Part of a small language model's weights: width 192, MLP 384 SwiGLU.
Each number is 128 + 24 x the weight over the matrix's rms, rounded and kept within 0 to 255. Layers, rows and columns count from 0. Numbers have three digits each.

# layer 5 MLP gate, 384x192, rms 0.113, rows 0-281, columns 144-191
121160151128122128175172129109174141088176136182146123174080095103111124071105104195112138153159125162142136086113100098139113160090135113095183
116144159120152095128152130131125165123100153107086124162140171131145111155112154150127075129138115128144155124092162117130111122139174112106127
152159124126138163089128150138132137139133132183120125148074109132100114125159189160151111079132137148141148136121124147128110103116144150110092
130101127155099116145123086085133078124151126130149169123099141138090119127124119114152118118128108181132113140123127087113119087125143153114109
178136124142130173155133106109120104075149117151105093120139169140116118126176086118142150113085107095129120151107153120082150154128175136119122
178159097131145110067107136092164136144149154118132116097094070131110122050139124128130140107135088152124089165099128108151107135100175075062127
130184139135156158109165123145111137081138154131133130178115124086141166120092131132129102177126127123082134150147131113144119108138155145127113
098123140131150148165086122125134121129143135141152137110092107119124141087111178129164145139158151126113130121114108092152141160134171144107155
166123113138110119160115107127139100098105145149118119149098102122152153075159113105129144133149111146108134156108134117138143111108152121086171
160136116152123131082151137158121115136153138170126132120123100095125134130109087134140114094151143126171132090125102129112096121091146127107100
145138127143132098116135119152116158118127137148120130167130136182137180131160126140126138151153082167144144138151136142138127147126157121123137
165114122159119144146165095135111156088091141125165121132093156144137127140090142141144107159156122135131170126087120111163134130139144145118158
179142153116151110148114097113135127115178138160116109112081108118149090096106116201149107126137096156135128095140144107089130118101153111092159
146110180134116085127104101111139122127136131112165120179071133117146092097172117156154090144160123155126141169132146135091083097132151145103121
132149139152155080096169119094135139117133138143112136187111095123126083084116150162103131112122072130146126135118147148090155132115166142107156
151125141130143115122135102148117121120135134093100103148085121095176112106146161104150136171134137127100149112150125144126131157157142140106136
122153111114126148154145128141156121125105130135156124153128101162094112108113147177116103128094135160106116138164099135139143130179150112121165
155109148123130126151121113151098096148109144114105130153134103124125161144173137145136088108140137118172174139131120144141108094166119111111172
158169142125156127141148136086153130141157143168133124159099151128112146131156128136143143131129122140145103095111132172143194160115148136109119
146137179149109089161122127104201125115138135106157129169092124118130126104123104089139112156143121134097109165140179125136133143125150108125117
113127126141141082146120125125119108124148136157090166129157127148121125122101154118086118152143042150129146086153102118170121134132135155115112
160153137154133098099157103165137083106134121117130119129122143102138111115116117143123123099102137127129117143105184159100142149117155113108113
155153152121161104160142148115111107090098137115098125147093151128138132121151091119118121107120128160111113161074138169097128080136135158117112
143113134182121110142141095138120148123155176098135110165089133083139146094140119134179120097129111107168136140135096098141115098117132150124100
138108141168144119132162108102134112081124128100130061116118149150100099093105131114175123133134047118127148108111163116188107137097132097138111
115136156151105149101131112088150110147135105135109160172144105075129145107144115126128127158109084140169133150128149108136123109114145131074079
111121130112152116162096109168166135137140142127107127117123114122139140086150096136114153144114165121123127144116119146140156104144130108130096
146165115146154145145144169132118145123149159125158124106058121092114077112150143159196112151129146157118119112081123143092106147092161140113112
140111160152105161138121122150120142069130113114151113134128104136129125096137136124106135131129093139103153106103133170142102136173127191112160
157145105147116087167117129071137127121123174157128110114114102113087140072101116120089123118135114135106154091147145149122099112113154090126140
145139111158143122135095110108134090125187134141134113122072101097126086138116116111145114118111110103082113173128135135128127157155173142113119
132145125117133151132085076125124122129134128132122143116113110132133104099136167130172120130146128085146139140097145109151106092141148139092145
123137106188140092150161129138137102107136152143140118146143135093118114143182135123106135144156142133137129151138179133097151159118166067080092
139148150192120125184132133132137145116144130158103097153106131105149143141164146124122146160130067120111164093126139136119130110123121095114145
115107143144192087138101116095110106125131151114085165155123150138119144119172144185150111162134151169090129149079184095091114130135153115098074
115123130147153143116124105144115131124122132118123124151125106142147116082125150144143122132140131128124124101110110123198119087127150108103161
145124161132112108089129121088090137118175130117117104097078090113160104130155105117125118119155094172102146100134123119137143116127139161126134
102130198147102094095122087150106148092123131143129152173109133122115148121151098087123113165140130151159136097122129121112089109144132152123177
113156130129144095102136127135146145146133196119102127146136142142121139143120104151154125140148140159101138125154097133057128144127142071107153
153137101128144110138164130116131131131150140101099130113105116119114084088150146161106103167133128131102102141126142132093162103099135108119118
129116150138115132085101065147083175107102158093183128183140147095130114103157115144161125143168124142159133127142152137122127155146146102116109
124109129180111129145143114143166105156123132126157093089089092136124136097175152098112100161124120157117130128110172128106120131130113162123119
163138131117146114140120130103135137107171168161159136185100118125103113095155141172140116137166122161054112135107181120140126119116158136132113
127143093125150132123141161096083132107125145112132125122066131140103109108146084103173148141134126129090134142103138134148104128127176133131136
133149166138120138134141145083115125108164118145170144164093105088157130137115138127128106150148144113142104113119122141145130123110114089112114
201133134161122152091133156134131091135159118116165143152107116116121104084205124146084117136117085154080145186111120140166119138139127118117092
135098159133155118154127130107142121133115143102148144124106146169085145106129179111140147135128127124134147113141135118152110138142140119105146
174131054125136152161137126123142075079144133144161106089104158139134119115152074147142133069089081150093118111174163142131106112134135095134126
155169171153121130127138128163141115086098125092137126123084096136138154103125165143098098120131100139107109098111133123129084122126146092088135
160134134129156180141124141134117082093122134143093089146141165114148117118135121109096099142153095158103133143139204149167091126104179108088135
113109138149148146133086142127124104123093114130143137122126149133105155132120178092159124150115154149122143119097133132179117146081138148124155
171121165158156099145126126125170070094115142135159077103112133121190118146134168133136108112115093137080112152142163171122142135138137101068122
132134140157112132084154143177146142112155125113140081166125125076142109097118110150143137127157107150143140152109119077131120150126130132101158
157127118157125094126137096150093115148173127163112148161112079132125123111136074135146122168151138113157119112155131079141115125081142114083173
149134135147155114144189108145102139106152136141130122141113147130143132137174159192112126132124145136180160106107131095131159124099159117122150
124130133126132125139133085153136154113146156096095150145119096099137137106131096131070121143130150115130138174152135100108150100171123140112122
160137142161107074150167126152168096142145132190105143170112083137099147116108121142101125134130123154088102127104144104105116171120142098115133
130139098167121128147151119110103134091141136164166135128090113154157138104113153117138104110142108123182101101127158152119126138143160119148164
120088148128138144138102118135087125142107125127161171170105157135120133120167158173166125110146143137133130127122127118111119115193144149115172
133142122101117134109132080098115129117152122171139122130126144142159089091101136136112132072115107142132134137094162163133173089126130112126162
180135183136105093090156115096164112112152139160110110174115071095118104083105127131110122126121063183176120139104138169085131148127164123076174
132149135135160131124157114136112119110150183125146139098096139123123120128132122150177089153127143160141154138123106147109171161126151115111135
144171137112110145063142114139133131095059133137125123104127152131149107130101155124164092134150145136114142134149178110125112145104147118097115
122157071151130149128138111119107119167135157155125142149117141104142159133175120097133118184134112163166112079109152097132123118124140105133135
143137100148155123112180104144113105120100142160120159083125120141157101121178155153182102067121097137116140112092107099128130110129133124137163
135159116122157122136143133094143125096151110159120089152101108093098081105150142118090128132103113131084136149055126154106137108142143121132113
143156133177171114162150109132134152138091141148105093135071143081180120120148098186155100143124107190136153162093133121156170104128163158113106
130130178169131114123149102120136124136144146136147133178103148106115102120122124135141126147111121139120097146071163124134132133124160101103153
190150118133170124130138114127137141127138119113154154138072156105144081135122124093122154106116110108107094171143147154120162139195175104136129
131119157191111136108201115141128116125137138117136138177108098110124081110098141202114098127121117092108151162088123105179090158107137124129102
183141153139147119122138130146127121145136162152109142153115144113123135103126175142155144142114132168157130120136132138145103146154167164106143
145103106145147150142138127111152155092128160145144106168109146099115150124166123137142131148102120110147141157126155145103115171117161082111137
141125112126148126097139130135114142138150130166137110134096109144146056122110085117144101148125124113170139152180168116124142153137141134145093
126150174171141113128167134121174145156105159177138128102117109152121084111112165151112132134139097167134132095127140105112121152122141142113101
158129135122138120165111139202147119102139106130133080138145099129151060127149137110087144104121072137089129119131116123128149093117140120101102
139153111131131109170103114129099121108147160185122099114134145110134089077133115127113125136145145152100129132083143135140111075126147117129150
142149156179158110143149100088153151134133087134142148134118153145194134091163155094099108098104147146150112135146118141166199139120090122130100
125129151142124098108088097126127095090150142113155157153118110142123097117150108149128103129122135128141125157098144103141119106186145152109126
148173149128156161134147127116145121129135158114133085149094075102178118118179182140095117090147132107143122159132134159102115138107151115109094
151118128139179126116138098160114132122097112150166116109085102130154105102096165134129116116091119153111116128103155119155127094106141120121133
126093107137104080131125077141116070074081115146135141156113147127130096096149164115116124136158129126112145124098134122134140126136122096118134
130140130164163136113126114114110119101156116139121094160110125101116159071131107121136092126099168138089142138099132148113090139134157110113116
119171127134086111122159078111150139200111121142122150125116122147136127085137172150125106160169085098137140108096161156146128122084146122095133
137124086152132128142145109160155102112126143149143150169129119133096114128119116118118125108141113139126146160096122078155072143142145115115103
138158146100136112107159132102114097120122139140177121126122069143169116130163154163166078131157127103162176108098134149168112155103157092088126
176108185128116115159129152083135122120125122138141108174130084084113094126138159089150126154112112126112103138126135129110143092176125133098116
135155154113128158111142135111140080120139188178109134135120096117123107109128133193142162131161103132087132086097128145158101080106136152115137
119119121155146092095118097190148120096127139102122110115095129096101099108132107155119125167108091158138124142174116132106119116119157110104107
163126143132126117130127111141134118103139140154137113144132090102138126101097198134115110111152107089068120076112139123141119123130128141063104
137154164115102148146122135147160127151126147173090139129107107079087094094131145120121122118156081137131165108098074133096136121118153078079143
143130111131135090039131129113152107103140157134088129185106151079124095111154143116153123127158131163133133136118101090112142094161155094106106
150143129133126118128170126091156079106130170168149094154113082121115117106133138133105146133165080139173099163132103115145109128144126109121132
126149115164154131121168141143132121102118158160074171159131144105134099156136144153146136149124107133133125147164146126166176135132160135116096
167137126140145127080156127086138140107126155163118113137085158105163126114119151141144091122141092130107154117161130151124110177156144139126113
173146076123154158112117130185108148131142101103115144143152151150135108121169150144131154114113125149104151152140121149168131104070175089125125
144110135118125126154110100122133118053153112135123147191110127094128122135122125154103096154109138147127108105123128138138120120135124101140116
140147136119106124088104117107148116148165137136149125135124105101116157131150099129127118154119112134122143135137109101115126115137157130102140
160154126155128131132120132101115110137104118132147157143094112166148101105129154129082103104108133168170152123125090135155091133138153132120124
143131143143146121106114097095115133137136112155087147151141104151127116107144154162175138106135101150097147170148124126111150114106139085113131
172154132125139125158138108147151105122150143119136124088116104088135060104145154119148106125155135137073130168104125114171149130147128112109150
168150125130112102121108131094118115123116148145094135124111086110111138100119114148116144113122133163106150134122118130120159124139164115105093
123170102132157147133163114106109097079163139136156119092152172147156107114122119120112113119119135142128151136103120109181144132105143151106116
141124146158137113089118114163159146135140124106114149185132105136103121143128107149104136151140089117145148107161136125144166100129160116095064
138152144125129117156154118118127126115144141122110126151111106117106095082153116147149109173163130122095089110105145126111068115123159117105124
146127087151141106068148126156137124118141132135121092105116102139157135078153096152127120118114135101132181162109107153130101143136149066115161
147174124137193058167133109130155157103120132134071140113132137080116156104119142078137134161123140115141107093129119127138156146121160135121117
134154112146118156136132157141141110129129094175155112095108139140125132115124190172075121096128118149087145122131122142120111160160143131140125
144106121139138087157140142084155108135144177100150080111104113154110113073162131141148119125153155124083129126174133159135115116084127104126125
153106134140135109106135138091152125116135141110098135132096081095126126101170138132131117160153120147124121160136108137140139088114129120111139
142107168130128193143127087142135138102144103112125135104112132084130137094084158127127127104157096136090139144120124110143130144130125146114106
167143133114156113114148129118112122151078111139108166131100115124101114101159143143119135090119110107118102106105161101112138130120154120106129
155123110116130139155125092154168146106125123129114126103109139121120136030119150171157108111143087102104110128156123125129118098147162107114166
153140122134181128114144109156127110164131221156120155155167150130083137091094126173139163131127118127101159091114117160141094131140140147095144
120128139130143135140122093126130145113160159130100095186129149096102104108106122116154103152123126161155198152124130118128107130125152099127098
134139110151092097117136102085141106130131172114081154108097165130101139125109105175125124106129108137114108108116101125159122109128197146107146
159156169169114071133175145136116110070099118174095138110152127148131118131168107112084123112126101120121153133118125140105103142119136094107129
154116172167144166109099152146106119145178120110184174131130098115124128128139113084122138145129130152096092117105143127157130109139117158122121
131107178135124103133133111109115126128127143114105124154110129143145097137154115119153109133149128144158138144102120123154109127142112105132101
170141099137115128087149154169147120113153117160115137140092121127170145129190138119154161130126075192111172151116128138143161089117119149108122
114157133152121084090124118130084136123138154115099133130131119134117162142129130134081118076145142114149142080121116118116113141127135117131160
111130124166164098128151109118137069109098167100097159156103123099124122092155095136170102062154093138134109127070142152143151097079145083135089
163135138150134090142150094127112104093110155174123088113116127133134116100140165097141138120162116181155098109139118152104158120169137147099157
137084166165154107138149140121151152085164123099147138156094142150167150141163089089084139122132135136141143118118153128147132142175115100125123
166128100162169106106148132094202114137164128143140133156112128134125129079181132168127135130156091131112110172104154080124127128108178124102142
121129160155134116126138096136143110077167154143138171179090109145129162127124137134158111135136144118133151167162156135114118121103150103086145
150143156119178096096179116092159097100137122120132114134112101135116138085096074115111126098117100148143096113111123121143114143126136147108159
114140133165137103082123091110117099115109160147108158153122151114098120144165101183098117121122109138100149110087157139121173127116144141131115
120130124145113085110141121124150104126145116107157080116106147073145092123135160146136106156119144153135149114129149116114100146105126115136052
156143121101122121125154105089118147152105130146133083136118148137107150107114144189154140074160125106100126117108157134112120144104161087102169
115109123158180110114116119162127105119112124125171082115121117160089077127139142130143114132156136156172114118137162147103123129122161136109125
128139097119146146119145146125099137102137157124128149219117136122140121126125084123175125144137135088117146104127130151176125127134156163100149
174118123144130177146149122124135136128164151177134115130089166121146109117109091118149119171104106173130128131118116146114134124104142148106143
140150078117166143140113125134095153107140135156143080110124140117158070151144141107142126112126123105166110070141162144094130085127114147126186
180153136152157101107131115109130132144135112171155127147091125071134082149107117147138107145123128153158142141115158121113060121148174145111128
144113125139151140126156083178122152098152158147165072098118145117153137114131147149104142098117107115133151111157140125156125092144143155098150
141157177143121144122167152125132110090122145113146131110108156120097141098116106137125125135127148139116145149099164161118143101100131175105136
147107163107077155111119113145147107115109138143157144131110167150106143133126159149134136080123135089143170138144134146131099128114144134119131
154146155164122093086152069113151088122147125157139143135126103108107103102138161089145115149142099123125141119096123135125155097094142145088156
124147128162134120115134050150120142129114145101167138141101106117169066127166161099080118124127107134119144157091135146134105136123147103123083
170116130155152131116108113113139141107163156139170147150124145132117134119152145136196123138126141152139139123122138148119150101132135083132088
176160118134119105106108120111134104126138128097134091106136103134178088109155149144119096109136133141122133127113112123155110145106150137123164
155130142182108113128158111124168137122115137155166102143131101121106087103142098146129103143106093145131099145078149108108138155132153130111141
116162139122121105135161116105134124093106127153150128149107120167151091120111127143139109132133130144147113114096152116142103171092183115113122
113094156139178124118146100114135082119115149119125132152124122132103145144166118117134120146077145093105121126156121153158138072130133102126101
154176104124185125138149084163106102111137162154111103093122140144141098115132136120156125106139129126140146099090128163137099069107152130116138
145117116168109094135146103143109124112167147140169116108094120121097085133153126129137112105118128103127119127126139136095166139107156141124125
144176111127177148126125097137143126105175147151103123155131167121178083096129164120109102170176112118133165106143122157135084105133137117094133
131148138094179139128134129107179088140137134139160121157090163140151154110155066144182084099144077124115162123057118127122143122141146097118110
110137139137137071093105107084109150122141128151131123106121122107126128094123129119112141120120077137132178106084146117136115137097136123124119
126176109161094157096133100099115096137108117142108087145111158108088124094160092143155124134125122118107158128096105183134141112123160135112137
098133120123174106102111142096153150128142156136120117149110085139100070080128176065127145179143100111152095128144146126101124170131174126121163
155127104149137117086159122097158119117142113169142115147110099070128140066174109153135131087117103136148162177117135131129122126105128072109149
153141123139154101175174106125120070112121135146132127106109090130149072073179140133149146127147114194094109137112120112158145134165137135125130
151117105134185183099130130068152127107122166104114129146056122139119139116134135112176093077123118136069169136096164169142133127095147101137118
144149097132175092121143095130123151115163121124110087140102124129142125097117136136111149176157081108133119082149157130113166078138163141109134
149117148124147177156112113105214114083167177163136085133065130074184122121104109148121128110131138128106153152108124131139147132113126108133174
137126153153132095125123118106104122152144095184136141108106117159139132108161153137123121133120105147128117104094112110163130114120140177110159
106082189124098159121112152119130158147092078107167155108167115174116134151141185147112159105133159144146130121156116138106138140170113123133173
167150130148158106123116094142148144061127075199162030117096105121184130122161153126133078119122119124137136109144116147101112069106156106099164
114150125095149129089126106140132169104128117137128137106126104129167121139137116124115095108127119152117145115148112164109118102145156162126094
161128165136139138070100110096118133134128174114079150128092114095113102058109136151161132133155126159135175144083121124113108121133169058115171
141116176153152128147170090072112147119142165155112153163108139145113131125173136094142119147146146097135155154091108145118099100125136137109156
140168161145150128103161123123132155097147205151147165171095156096136137125141128153180110121146116105128155159118144131151150130147148105104128
199131107133121128175144146070130145112147122124117160110127095097101157101131161164185114101118120169102103132138100143130129109163155150108137
182098153139106096129134131091128109122108125115097138115114098138137097103164130117118122034134082142126129144131135127080127093135141100142110
175115111146132147154136086108180131115144104156154104140122096073129116129134139150123121130119089140103124178134146136088117121110158087133108
146157112133108157074138112136146089129197127103153116137093151089116122106123137131103115139131099144124092133159174110130152159130152164103124
129114134148085134138160130115116115152151111121131158172144135086124084098130102111129091123104112131138108143113118114157131081124143118125131
139121149138092119125109121098087153133108158154114156148167155078172116113144137161151129134165103146088118100118159117114125073136138144100130
139140147130127116125156139100147136126082136147150123138099127154114137120089119124128151113111145134113095108085103137154131182112181133103165
121113159114157149122118159112127132135141131107142090137129125160149112110153129140176125124171101159154155099097122153125092120150131101129153
169166120144127161104131128136100086150145116130123124156058091088173138096161160161136110150141101183104109158098127114111140111111134132107158
135155139151157093121123126155162149150119112149136087155117105126144052096159166092132089121175090126172169172108128127135145130104156134106098
148151111149123119131147124118146155096159163120169063146132145111147101146164146146137107098109097159145093119161167151058116110128136120115140
118150173152133100131152118125137145126113128166135112160125141126137070086132176090107090145144129112168162098161132087109145121114139158118144
116144142142089099153154119171111122123151156135103137143132199139146108065117114139156136146109144121174086113148124116164096156092132106098117
151109150128148135143162097144172119155123135114176118124107145114109096113149181099184124124140121101158106103135169125156127136118135110116143
147115141139161115129134151160128134117126130125104137176108114084107154092137157122110108144147120185111127166106136146106121063165142123126045
114120146133140104117132090093131131152171151111123110111089089149114131123156136115135114110124121109093147126111119125156155142166149111100125
133106158124122130132159087102142130136124143153142106135099199121104110091131080131142088116112115081119128146110128111110166141134153115135143
147150145137157120128147121140178116098129148179097150131095135117148145124157127123107083140096126150149113170127121092106109126096145134113149
113111139150136125135121085125141118110113108183130107143093159154105123123142145128110093085151118155106131130129177123148123149147150106097138
180146103138154123142129112132175150139153147143131088120097133096134069136144159143169080119181114103142160142142131126117141123167152086127118
108135094161150111151157128139160070146155164142116125127098090099133037105154173102121102117136107123120164143140175091120176099139127115106106
149180110139143162132205120151157129097095151130143134092128153124134128150079092131133120091146109115149129112171157150103118153150149125119113
143166118152136107098139135114130133100126143167109150152157146109159136120121142155139120090147106186139129118120157184110116153126136084127123
150165101123158132139137116135101122119134155127118118129125132170111096138145141163109114121147119089120159122125110116100143118116182131099108
128109146133120131141129146138175141114159118132147101098132116108172102071140133116118111117137119155147129209140178122117122102135139091113117
147153088170126150139125089185151135114119154133119131136099145092137108114142116169166126175113135184115091150117178123124129145119157112102125
162169165147151149170117119130138182135103127114122132139088102097134103110105132132178104142142145177156107078101127061144129134085155130086158
131117136122188131096131118121169129131183175127127125151105140148097151096136112137122110103130123114124157097126124192095125088125137180130128
152129123172156157157122123117127095100162127161083121123101103121086150113134137117165071143153094138125124119094132110152160162112150147091119
141142173144124078151143127083159121094119135129101118174123136158092138161134140126104110150152112118102143112113119125149128130076161139105095
128141130172123134135104114110142105129140144092141093135081094146106146104170131121117116118086100125163080158083139074109112113151165092124164
130151164130119168108118124105153145109176180160157133149144110088174111085083148158120143122140084086153135155130127151111123117124127146123184
124119193142156119122106113163132117082159123176120110148084094124128129135116170130091130134123098124126126093120133131150140151130124132112118
112124169163153096143120146122160121131141132116160095145130127136124128121127146140125128148123128131173162120171160113152122121127146121114133
153130119127173105141118108124074104082179140185118139183143152132175106133166124151157131139198090121120133101094111113141133075146163143128146
152146150110111117128130101085150154140104119181124178143133103124143131116133103142131100095146111187178110132130139080142121107123140119096158
122150149130119087164138119147148140141104087138106150155135099135145127121164131154095142141146116123112098108127130142103176119126129110104111
138150111165127100123144107093153143082152159148157140171115100111126135043140127121096066127159106104165143169122096094109139098108130115110131
140136142162129130074151098095171124134162113086094077121145112111123165117091167124154076120171129113151124143117155129151110130136147120126116
159131138115154182144142102126135099091122148190149108134131115084125093131105122113111125154120117164122138130110185139133163107108158171124083
150130158131183140156129106102189129139141132155123102185100119130101121108106120127090103118146143159104145159101141123145132112144151078115139
169128141149149095113099137144105135081105124126133154174141139152176158123178126126106129121150152139163158146120154117129141144141129110120132
203171147115124132115146122126138099146135128150130159158095135085132089105194142131119084087104150126100168140133125124118112138096156123106082
118136165172113110130177137128129131133154125102095114146129140114158135093125136121132135132156132196151173105075099131111118131113107115126132
135127094118101113119164140128150125128114110130096157150110152150124142084139144131067162162160118146126096121157141150172104123110141076147098
129145107130151107100152097134142116113083138107099164105120134072138134103169127128164070153167124132143116118060131114135103140137145080114168
107135159159147099133159120125134117127155119128140089160125077151070132143145156100112125157138145131144157144150152122103113145096151093118091
150131109142143125107125121136163096082138151126136144154100147105143099095173172107136099137122105147113152106142155148142098092136154123113090
145119125130069090096134107080135128128136095149148137130085125123089110085098088160123143107130154169113113139092124140109097114142160107092135
151126163125128079146128140122114091126163133133138120189101159148143122121171097147111144150115068181079117155126173135103110115102136091136138
150151092121133146136126105125127113142116146146122059129129139093149134130121092102091096115087110119103115100157143189103158104135136139124087
107098164164113117168183085090133086139149093148152104164088130105135103130120082158134118123118102171133152142128160136128137166112123095102116
129152148151093127151103091099108142112119114125116146163123142151123136120108118130111104056131089123109170114109134147176113094099154115122150
145176113157143153111133099134101110121106159163117096138125185109165126121140156160153087096169125123130148122110158164147130128153116155113047
119152123150127113106135116127161139112157152123101171192129114117137111096142097116145126129120125149152154089088160166156076110105123141132113
136109120151109184087124102147158100129101128156120127144102171124155122108175154136197121145118124169122107163166129162133151105131130101129147
173163133096131135140156137107140141119096099099113110125122125133161143119140185197119102079121098149115132112113110135136079153131137109142134
114152084159152111175149113122077156131146132163172083116120117119159120153190098158157103160133154104161130130157138096111135107100135130119124
108110115124173138104145075137144104132120109081110118112114097116134090117140107147166125107124103128128105150145132133127129079125148128100102
147118137138164128135139128127180086119132116140145086103124133132113077117151099124174117176092128105127136174093169122106141158130128133137090
153109115131173140135119116164167107125131107135155094112074128128113091111119109156150130182104116130096136149118133158119135111126128116114113
131142131143159137094130105140161128075114113146220093182115102155157108113126119120134110133087115134156123123143153131134136130159149118109158
127158143143130133160101143123115132107107142117114130124117111136110124145109116120120140135187145119108103131118113099107137133140215137063132
126171158160136149117158102133140152143148119115106151094115077107105130074114131128137124115094098146120111122115127091163127113106127138129156
110120150148101113118142058153183125091150143154168141113131153120144111105124167122142090137118115113089083128112120070127156144171138133090126
133135106167127087103120131121145149093141164135165117161106111114123093088134102121102092141107113121128132144119122137153098125121143120115121
120134099180162120143138122146117123142110161154104155133119129125155108124119111141152096128153155116130134137117150136129115084113144097131094
163172164133113104170143131124179133096100150149110137115117103115115147104123144139137119099113101124112138109130129092105139134143133162104119
111165125160118135162131101110164125157120094155124114130104159099134072119138114144151103142119100118189132114117143095154140136131157127112138
117132163131104086144121125119112119122123080090131124144149109127149096109115147150124089136157123153165141147094150122139092130114122085102118
122120076151119090130136107137167092100163154162127108128122109110118140092120109142095140203152064167163122085143164098136112132123135140112154
170168148126125144073127113112188109149146101136143061128046135090117116061158122190139094142122089131084149152119130133112130123127155103125104
123127172130095125143109124139117130098139172107116132172112157134205097119122178114113117140149127121113186100156129102109135150114145152139100
134135140148098081118148138141124112089113096166144130120123147112136129120150104120143119137098097147165113097172150141155119121131140111127147
157122161156081138117151095072160107130151140120156082132126137125097128100111095116115100111138099123133103125163146091104096107144149091115125
160151085137150166128134139103153095129120149168196096138104091101131059148176104139159095103122130176132107132152135146089158122103145144123145
121135148109108093122178114105131152123130134109104125113119138129106146124134147142146133129181121122167103076094144134105084119153131118114139
151150087171163106148148112126138133157112132172112138114139114164176122132177124169119084152089095129131154131141107114125136136109145122119135
137098110135133133166137138158161123124129124092187128108107154156109081120096109108176093115129153136134132151140121093164114104153142142114139
123142085105191090108125135080109157145132162110094143131095111132133093122131122159167115159146143165132150101065149105155160110115147095112134
116139157151145153116146067127098135107084123100088133191129110132154110113122135131164125180177099136140160149108159094168114124131157117098145
183159158145138152104121085072130135103130170200125141140107087102156122088121123134169144111158122171132109154100154143139104131170155111088154
167154101146145138152143130079115119131139154146111128109134101141145141093152158137112155122179108132133105126154157118130128134134184076091117
158128150148162099084177144162154118113112162106103093154105140124145128083137111134134082078138129109109124165079147151148116130126160111115124
136130128142173115109101073187118101090145153128121102138115091074100120107125104112118140138138117139132149148144146132143094127098128164102109
150153141135199141121139112140151099136112151121082176161108117085127139111142101149156113128149138133092134158114117150115124114140134167127094
153163163129094142152125121107152129101119130142151169129113114143138117115086139135093132128139107112067073110122123139141145116137125128107140
160113179123171141130141103114109147086105150164175110159133155135157168138130138129114108162109148147130136138116122113095150077136140130130123
143136115094144109098124122107144110118104162164086124118122119166142148115124185143110101112146109107114147101079165156182135120133129134096137
113163176129106135080127133106136123133097141129139140125124107157116139111119131094119121090113110106086156109138117106111130153098156135098124
126124134098135128091141102103134126087136122185092154116122080143137112104130112115148111104148116109130151138053129106156080131138147110115154
148098105130135116106160133114105163148155100117135116106124161112154112109145096129169131156158135094113083110114153126169143169109134110093077
163126147111139121148160117127089139127138148118135129116135138154165104126178131102129108133174097123131119088136138176137148143121128153134136
148128145133102155148142133157104165133110138138147148140114133144157129145077141145108162132122125097114118125118135139089086150136147146096145
123160113105146113170166120170143139134148111146081140129111150104104101134129104101147163097154123159126144141102135148091179134122171125113159
121175152148142172091148147106104108112125158172164119126121140120145103117091129128152123092139110150110095134114183146122135116126148110115144
169145125124131142091126089139186110114143099118157116126120161068155105075184103126124138154141097119110128157131153164120125113111171112121092
202160140095139164128141072114146110087158126128135105110093103141114129135093131124127111138137132118118131121123100139103150177114154175111139
172114137152096153157147114159128141113129124130142080106079093111112134114133089129170146167139111108124140110122143125122140147143165076126127
111156119134158086152161103087125109107140155107117110122084124160118104124136123127121149122083142108106085110135132171133150142089161148121105
141138134140107136124122110120156103101129111173144121128134161113126113103100098081114107177129098113113114107120138149177113134139160168119128
131127105135155084135122103116121133136127155149098169145107103114134100128123141094147107184138101104134151137093154104116122135128158130110102
153140101135110140101092093152100120101157130099141147117129137152133124119132121118089128143142093131135155134102128128142112153138148140087112
114153105099126145111184119108119148148179163138167138152136131141120121130145156145148119082174098119138142082124191148150104097090162129109114
156153115109156097114133123124150118136102173149140081104096140131142126114147120128147106111135117101093102149168112158148139139144117128138104
162114172133120145140144119132117123105160130165160132131100081127131117091119113140129099120121082130174155133087129147119116118119143088099155
131109196164118118109138119147140095125143152109165147111115136169120111103144163114133096187130132167100120122130173124143137155126130077126133
146124176154125114121140151159109158125128104118150147134149144155116097137114163139152104102123157109136135155141117157134117142159161141132155
128164070157137113121165129118114124121151147123111133118115144072175115114137123160137105137125100139150128142117163100150109122070150154117135
162147130101113150138158123133119114096105130155123126164114127058100154115100120174115111106141129103131151150110116171125139117118145091125130
136180077137112161090151121133124120122103138126110164133153132118133141113104130159092134105076108120096115136128148131142079161115182135125097
158176130148133132176105139142137148101130156105116118123131151169141116074164103146153096125127077096118116116120122103108173093119151078129134
142140119141140132145138113148170161103144180173095116131112123103109117119126167155082072123118086108103138093138104159099095134112146151138098
151152115109137093178139134119100137145100154122122099181125100115120094117111121120116136138148128109140141107103086141134101175116150156115134
150154131126156135163118138157140119115102153106127129152118166097134102098145156143129122123146125118102116176135173106136135119133154111120084
169119112139156097126137141122175094144110180143116104137112139127139094120131162122168115115142122103129115141116100135092146120135136157147161
152189092147120098146125125096127056133150114149126133132102136136139119120132121129125084152155091138113147186139149101125120124121147123107132
118152126139177143121137101139134129109152138116177119115123116099109096076119168120170130110129138168080101140125154116097102157135151135120111
134140135144109144099102119157133096111102115123179065110101113140097074142118174097090094120119069118150134182109145078122171153145151122106104